{
  "n_layer": 12,
  "d_model": 320,
  "d_mlp": 1920,
  "vocab_size": 2048,
  "positions": "rope",
  "qk_norm": true,
  "optimizer": "muon_variant",
  "schedule": "wsd",
  "decay_fraction": 0.763,
  "batch_tokens": [65536, 131072, 196608]
}
Each number is 128 + 24 x the weight over its row's rms, rounded and kept within 0 to 255. Layers, rows and columns count from 0. Numbers have three digits each. The size before them is the row's rms in percent of the matrix's.

# layer 2 MLP gate, 1920x320, rms 0.105, rows 809-835, columns 240-319
098:152149116133143133102113103130142151104114136166177112115117154154111164096096134122098095089104175138085158167114133154114113121116117112086141156128159129119105138168109098140151122126183167121146147172139124117101139124071142140103149110
100:108131121154132149172138116108119150100119104097162108107122111143128098141095122133119140116146114116100123119103161122101152117129113158108135143127160142100156132082130147148137111105157135155127094154131142141110109099155138142174141106
096:124088161138102110147130114128145154168065137151122142137151110152126118155106153142110129150143154172086156128116148125152136106145123161154146110114097077087114151112155136132106152138130146129124176126117148143139155147106101171111162153
097:129125116141118085180135120135121090142156120096071118104109120108154111111126130157113086138147146106134094155124094157137133191115119125117139166110083138070158130095118150136163119127094158122119137168118115136158111135138131132150163144
101:142146170118112136119105128130137119128143161102141091126135145091133120147125147142069114152078131135102085126150147146149121159138116144105149120130142163133124177173141127140125102171103143138147115115141137148105138132150154095107103135
096:098143125177135127138117137116128161123156109098108109093095097109117126135122122148129124162135115128100143120142159112089106153110111140162121122119126151102110131115141105063139140124143152119159161056113154101202147165133111161147127097
096:163144184109155147145106105125136155115146147083102085176155106085121169145133156145112096086153146136167139133134156163109145144109084081143139121129110117131112152108143140139147095105116103133162092124157135129150110122150129121109107079
102:113147110140091121120126141153124129124130070184125127125100123129127127101122125168096100107131103125128114145136132175147134113086127095144155110116100170142117131154141120072127134127145110154149159138106114121139102122112113102138166109
101:144124152127136164128139131090135136131087125172110124109116118111138138091061099157140107129125142134142098142094133121106111109122131112109118113146117168125115139183112101121149146127133166155136124107106106148110088140153159083131137130
099:148118135130147132096134132088144122084117168132109124107142127152099093115113135142151136159138134111129114124149160073152193112133082143143086129109110135112099122101077158151111122108146136132149115129100145131113168100117130156132128120
105:109105172108140152124094092158101132158105194146129102157125105113100120131154122108105112131132089165107092074126126120109120110109107185085132097103150112116106166113102122141104101112137149143116137186149173126162116128088152146121111139
120:127133192151130119136143099111107153125138138109142146110096142083139100092079103091154117160114105138109127130122109056102125123107126113150137145131149125103128126108122121109135112120157114108156107122139123150143164116115114125114143158
097:104117127148138137081126141125153136101159150129133120109173104132128094143161125128132081131160117116143135121177124030129143166140118117149110158164114122137096139144141127131150113144116130126169097128109122121106189134149112120111111091
101:160148142104140121128076149125130107132134176096106120147077125181133120140109130113116177141112138133080176127118124128096106158133141086126130119149103070081116131116115114146136162108120115160123109107121147143141082103111151086104159113
099:070103105141151145103149154184113143119098121142147105118140113143121087171106168138151139148110124138095144139116128118118152130116130155098167116151143106152165090176159126122108122100185130139123078120136096145107115108137104138110113118
104:139177091151127141100177141170135103134125098126144103158143115089146109155140126165143117150135158126152152107120126125070154078137097102135184143122116125109116160108125158133107089132130130136147126102141106136096139087097129111141136194
102:117125128150144129174108156106166162105110152149105124134114173085125113141142147132135138117178146146108169135103099080151102117124115160149152103145093147128195098121139142118150151084131170122137094084090141155118117129132144124121139143
098:171186137126152150139130069121111103133112122174110087167110115134120126157105116122114143180166160128150134144120148089164117131067132167141127136132108152151109128117153112094115121135129138144132145148109112107131139120139106141171123115
099:129076140128097127151123101165132162125160166092147092160141158105120157117100107131123105146178135120090143129087133125119109136144110149139096132107165072111090118086158104159118170091139156146106148112175125120092131110113116119149099136
100:125134140141100171163106189102132096121132130186099124137128051139093145083115155131163141171115129115121107160144088098105138134131135107122111155111086147119127113078167117115133149120104101169130132095144161159083168085156173127103122149
101:142141153110100156112137079127140136161107125087200196173132154219140125148086129148166089172145106087135134128144075125102133147160130152152137130118116167129110149104116130127148124133132125181121155123117125132115118138157126116113102159
099:127129083180139137162137136157101155092125141078106153144101161165145092117147142133099092111110159124124142136126079147124140112117148147152127155141078120145123112119112125177109151162146090126155085145121123091147088105119091155080115141
102:142091148125143130151136154124145151116115136088127098128119153119115147152096113188134144113148111095138100118167126132086121109122140129133118108149135134104155150094101116137149130087123150087151131171165144124127142125110080134077155104
096:099126088151148128142167117124094125142106142159137100105124138116154159137149129122124124107129120169127130140139089117141124114103123148101120152125154122136147129102108135134117178116085129150096131125112127150129112108128128112126132104
099:132127080130185056128139149129110087132132109144123120128100127110098133131108149131108124144134123113086128136138139103137093121117114164165117096102112118117110100163105101147181163076160118147133105114180145128095140142113129116123103149
102:124155126176114119114143128087106109138139178130119112135121139075097146178131124091137103170142170138125150121110142155173144099138137080124136109164082136081138127146148151125082067114150123093151143131150123143091145161141137101131101131
098:156141111156109143147149127134123140170145100170162139170145121085110126123133121115104177146109125133116115150120173102123156145130117148111118117138158107098130137091128154171144105128146081142150135130136122114074139147097108117100104103
# layer 2 MLP up, 1920x320, rms 0.111, rows 809-835, columns 240-319
099:145149133087134147094101146099118124090136125105119124127103114128175147136176071113117155131096092111115157117124132119141176122105110105099127130149129094177152142169122134164125130121139135087128091112112158128136158124105149123131130097
099:126108163155094136112111117151128104162116130126106159124139149104104151143070134118061110132111129149121116119107105131119128136151144120097142113177138161085097160151142094131116097130082147126130124147152133118154142130127086116108121097
100:134122158161115110148160146193139114118088128136117116122169161165133117088090116121141116092154084121127119143148122137146147131135089138081104127155096132131147176133155110149140113090134077167158109109110132113145174111116096120101121134
097:155118162083192127148135124084155123129123148131136114135121135138094155118132081127117141130143138122145133125124105123115111085130194102096155077158146147120148103059146154111105160120114095173161110102148111151156117092132127163119119134
101:114121164129147131110113176135120122108147133104098101130121147102121105137142093156128119058097138114129130113154143108118130154127146164114135137109145113116140156137154088142131169147153138127127127121116080140140153126145151114185130117
093:091132107120132142180136136130132151166133142166128144115153169133107154114124094138113120131057169114166170142129145113128117161122153143118139105128144177113110143099132129155148122125133072125108124131145126109148151087126111128137128135
100:102162092117100089142152146151137113105101140140143098139141108089111139119101098126139130112075114146147124132121096098128142141156140141141168091158165149112097087152164116081149120096127129153090106162117082117100112171103145105104104145
097:142157108100164163158102128104184107145097121075153113116093142144118155087101116124152122124110154157159102100117166136147108153128104161130133094147154153120118115120098165130132141093093117173096178075155145118121137162136114112109135165
101:093117177083120106167103087133110141118145134118149123103158130108168154137107138127120104148173132168120143120139161128137127133128103127130095134135123137115162115109144114154116125114070121141142163184075109066118152117083168125137165127
099:185145099089154141130096132153136093147137130129123170168126112104111078108112145180152070089127123084133103100129125158120106119129128144146111109158132121130103149097140143117119139095143119132129132092092096136096135127100110133143105146
105:109118131111109126138124131119107115169145148123079123125145152151131137112151124080157143126134110184132105089149088147135114146155106101151162104150151118147121125086168142140131142110169089132154145160154121095123156091149148115131105100
155:119145191193123139156165111128093158132114127090138098091102150107122119127112115111118119141143097147125143109142103074114149160115119121149154134126142133097147103115136142124115130143169153115147109101164079131140165134112113149098131169
092:116124118093149102147141133143143154164161138115138116117134155120146119140163141125146130113097152151138133130121063141145120110146104136152137111120077134076156106168144115157165116126158109126106173148137131144126131155118100130095134123
094:110098148121148074126123174126182143106126159104093106127130166164124115148097119112134118115121157136111141149118138111152124151149085161196166154108111127108096086115153142126115179129102136116110123127155130159116107133154128108129129120
100:184133134097128119150158133117098150117102130126162135131082128133118120124107107197102125137160119110139092125082130126116114082151114087141119108126115153127103111134105141086125142086134122135156136134170089133110124127165150126125118112
104:167159102121107128138186158122103103139149107130155141107162109145117109069154140101150165164124139145132107120147161173117122149106111132105134110093116124162125142085123082123080180086128106141108174143126120113138141112077122139152165113
098:140174141158165154135067144151124133134130143113114127129087160131116127132116134125127162121133160106113117108118135121157138152151115121155140141086143167156173162146159163160076128142122119121179135132114133141174111106080084138160150107
106:134129133153144127110109147111132129090128110159120087128143150127091131102135112116146131150132162122138094115156111095121161133128124137165133145107094158119194141127104157107116110074147142152095100105125113135082097156173110117138148126
098:145134116085165115104073157168084156110122098114156143136111153132097134137100127116112106106166132173087094048074126087116128149162112157086130186122145132119115140133118120127136127094088131099156106109123107155110128132143157125110132100
099:150119119109156151111093113087126068092122149076136132141101118143099119135118121084189168123108135158134115075068121119085148104129104137157172118128119142120114112130142133164156123148127126116119080133150123176128140131102112127145096108
106:134152158107113139094148126133141135116127130101161118111099111114132170131126153119159077166042125140113124140164136132097131124105096107148162096134126122053139127103109150143130110119127153146108103149121118165122157155139151120124133184
100:115162107119088109156136126109141070121148132151131142130141165093128122147121127141166117114132081135115097123128120152120139119149112121143148188100130159134109168127140132120115136101091123158132093117117111090135154088043111121124099146
101:142146094107117111127160133142144171109123135151167117125099137091149142146133104141146131136124147084164108135153115118144143112115103117112188129114112154136125119096116150140116122157080168119127146149138119124134111082118125157132140126
096:083091157131134128132128156146120166126137126144090112141102147133139142145148110118102114122107154097104115116090114140104123142149154145119165108082186136124143153098157157153178113055118113117083133158127112119104123117122125131131138128
097:092164156104115109130140128158134148115078147145124129139149094117127115100137123153114170128123109130143135135110145090139141136128190153076134141108146131095146144178132160124125104128093137151142148163141131085148099110101089147130163189
102:162130114119152124158126117143156156141103138107137170136133168126146221127143110108157153165119099105138158137131153121129129143102159139135153140162132132095102141127169106166183147137143139149101117168130114096143114112167114106104128148
101:134145134091114133085097138095145124132154135172135131087152147116096181119107157121124164129162127120126129141109114112068142155128150139106150104129053120126136126117099112147138070133144147165128107124117172126106068148081151133103125128
# layer 2 MLP down (transposed), 1920x320, rms 0.104, rows 809-835, columns 240-319
101:119124103118146107130132130094114105135157069087153180126101121142162092112111123171074097108114086107113145154105100119102089114134124080139129128123144140162112145122129161101140129112095128093094091140118145165089097146093138137100177135
101:158116164113150116128120111154122125144114115138125125117153158172163159111121132145130129189122102143127117139131133179153170113130120084133143135108175200124128127119154112130133098139086145126139136120166128143172115113118121129154126137
100:122139116120067138082084123119095178104112161128156139113144136114123147143129122115132103087100131147129069091138154145137138126114162125115174125145169138155159127121140171169151109060154153106142153115113137142119089129133118137108153116
094:075127101134126171134141143144098157182111175134138133110153157127132120152082138092118091117125112140117130171104119114156115112126172156105139153150156166135102134121133108159136100103146117116106144180134136147106130118134116121123167158
103:107120114119159125132110130128104117098109156109139136096109150115120136104117158122118170130082081120113164155161121100140120187138110150126143126141129118154117121156156103086127151149127104130102080114109129139119125100104139088127112108
093:131101155154132184099125172135133157131119110108106131091134115123140120106120150070144149090145144156114090130104144132131108109135146113117085118125110141155125140087128109091158154110131146095093190075145144131117157134114124148139129114
099:130075155167114130075139147153149122122105095105110130132126119133099139151154111118142136146108140115134127172138156159149086106163156161117101172090124124170153164126108139120136087137135098134144080147112131130161169074173102089125173122
095:118140109148134122108154113099110117105137138142140125141127152090099141146120134136132129153096176192124165140135065098119146164132154189158154117121139135123140169126117155113122105137125153165151122122122093118101125141084138156123149111
099:129135105106134114126137099160135142139109125173133091168106149116129095124129140125142125158087135097152121120147134148180178143146157118111155135142117125152141159162165120176115112128131130104107101124145139134132158134144107124125116098
101:141134128124135137118112099073111169111123116067117117132100099088185140126103092129138125136159114126107125110143145103094122132177107104068150096134133141151122058157164135125142131127086114156101076127121126118138130184096165141125127122
101:118142146125151143072105103103132115146171117094172104154093110144131181135175119144159139118110116129118138085118138165162130117159116128124091104130127112122128115149116123163138052126155147136126106133123147139125166135116122104133145119
137:106132131149113127128125105129105140137149128080147102119121172071142146142135099139139098117139109184091115105132143106083118092157112146129178166158136120120164096126136088126116098114150139130163117140130122144130147107099112134121091111
091:139131101116127118095099160150113146169132125166134148171113084103118068132134129123116115115071100142185173154139106114150114150131109105158074112173131112150154077130106117104141135123173186159184143158088118161096151129097125146142075165
099:103121086134112102131172126114135117088119132114109133159107130140133146157091177118144122140146121164096129140179109158090098138120111137181102143152143148111174081127111142100161160133149113128118094088132110149101120165136138127133142122
099:140161141143106131119125095156142129124112124169078155148171090100104131180151117081139108130145144170125148133174155140135148136126152103131116155167140107098149117141162088129140137130083120130110124115156108125145125154171087093151114136
105:122123143140144089125156179193116091085150176115164137086102127095139124159139117124090123144135120164109125151121082139135153145096137083152077140182142162118127176126172177138155131157104138153149185123153119128119157117135096181127145149
099:148121123125112075123158160119148128120110144145123108197107112159128111120125114158163138132156129196154106163111127130113118144124119120129151142173133140145144113113135140136105136094146132104124109016161109133159154146091167122170173137
104:133122103135109128112122167152104124105081136162104137165142115129149083140105123125155176135107137101158127118094157098157138132126126132208111092108121139109154135146132114099118159114147131107139103151139152108121091149126104117104100147
099:128132134136139164112154097132149153113122152100103114126119119141144159099108140156161102144118118140084098093131068158116126144135128096140098130122146155127151123146185116130105128173126102139132121141105119123134105088112125103157148130
098:167150118147123148097123144156158137120123107117125131141174092118146096143124127136127146147127098149103114127129137162144149112156187162107130154124107115118119148099108136125127157182145198135120132169107080128146108157080143151162101200
103:128103133142110157132139113142166137169133143126166155129096163116154125147157130113111146120141118100086116143141114139182136140100087099124105106135115156142141114096123150175116126145159110157145129123139199096154085121164115097167158120
100:075172117122131127110102096106128150156140156138135115131151093140100148123143118159138102141130124091133137093117171095153134102116155143129133071094189142158155135139163142142127111169148154131141113066124133129125167100180177089125161120
103:132129147135120111104127144106170107145162115113125102159115089145164065140109168166137161156126148179156119117114121097155105110144140145088106155119098147112127165152112114138129165165115107097156106136146126121132115134118156136121166125
097:141136125119094128060130169126156101106170099122178135130107097115144114145120080125169140139147078094120087097113113159131090109142116081151112135140147143077147113089150144171127123170167099154133139137137141161142111120141120118166158112
101:135121074153111174142099137157123121128134126101122106092155127100136143134145136131139122115123139125135133108120129150134129081155097108134104147118118110137087143093076152117123128124134100102147091166096097168123135110160126152109161107
095:119071147110164127164127132104159124120110148124122120120152113107113115105195121095100127135095139128123122113163162098150189123125120155138157123116189156107128148139124125110145117146163142117116119168138151095079160119121104114153128150
101:147112080124133119119151151144139109154158110128110123133115091161145136115157136140123154134110111139196158205141159195134119156090132181078107146154138083123095152155143113103091060168116115110127138173149089077142179132100063115087130115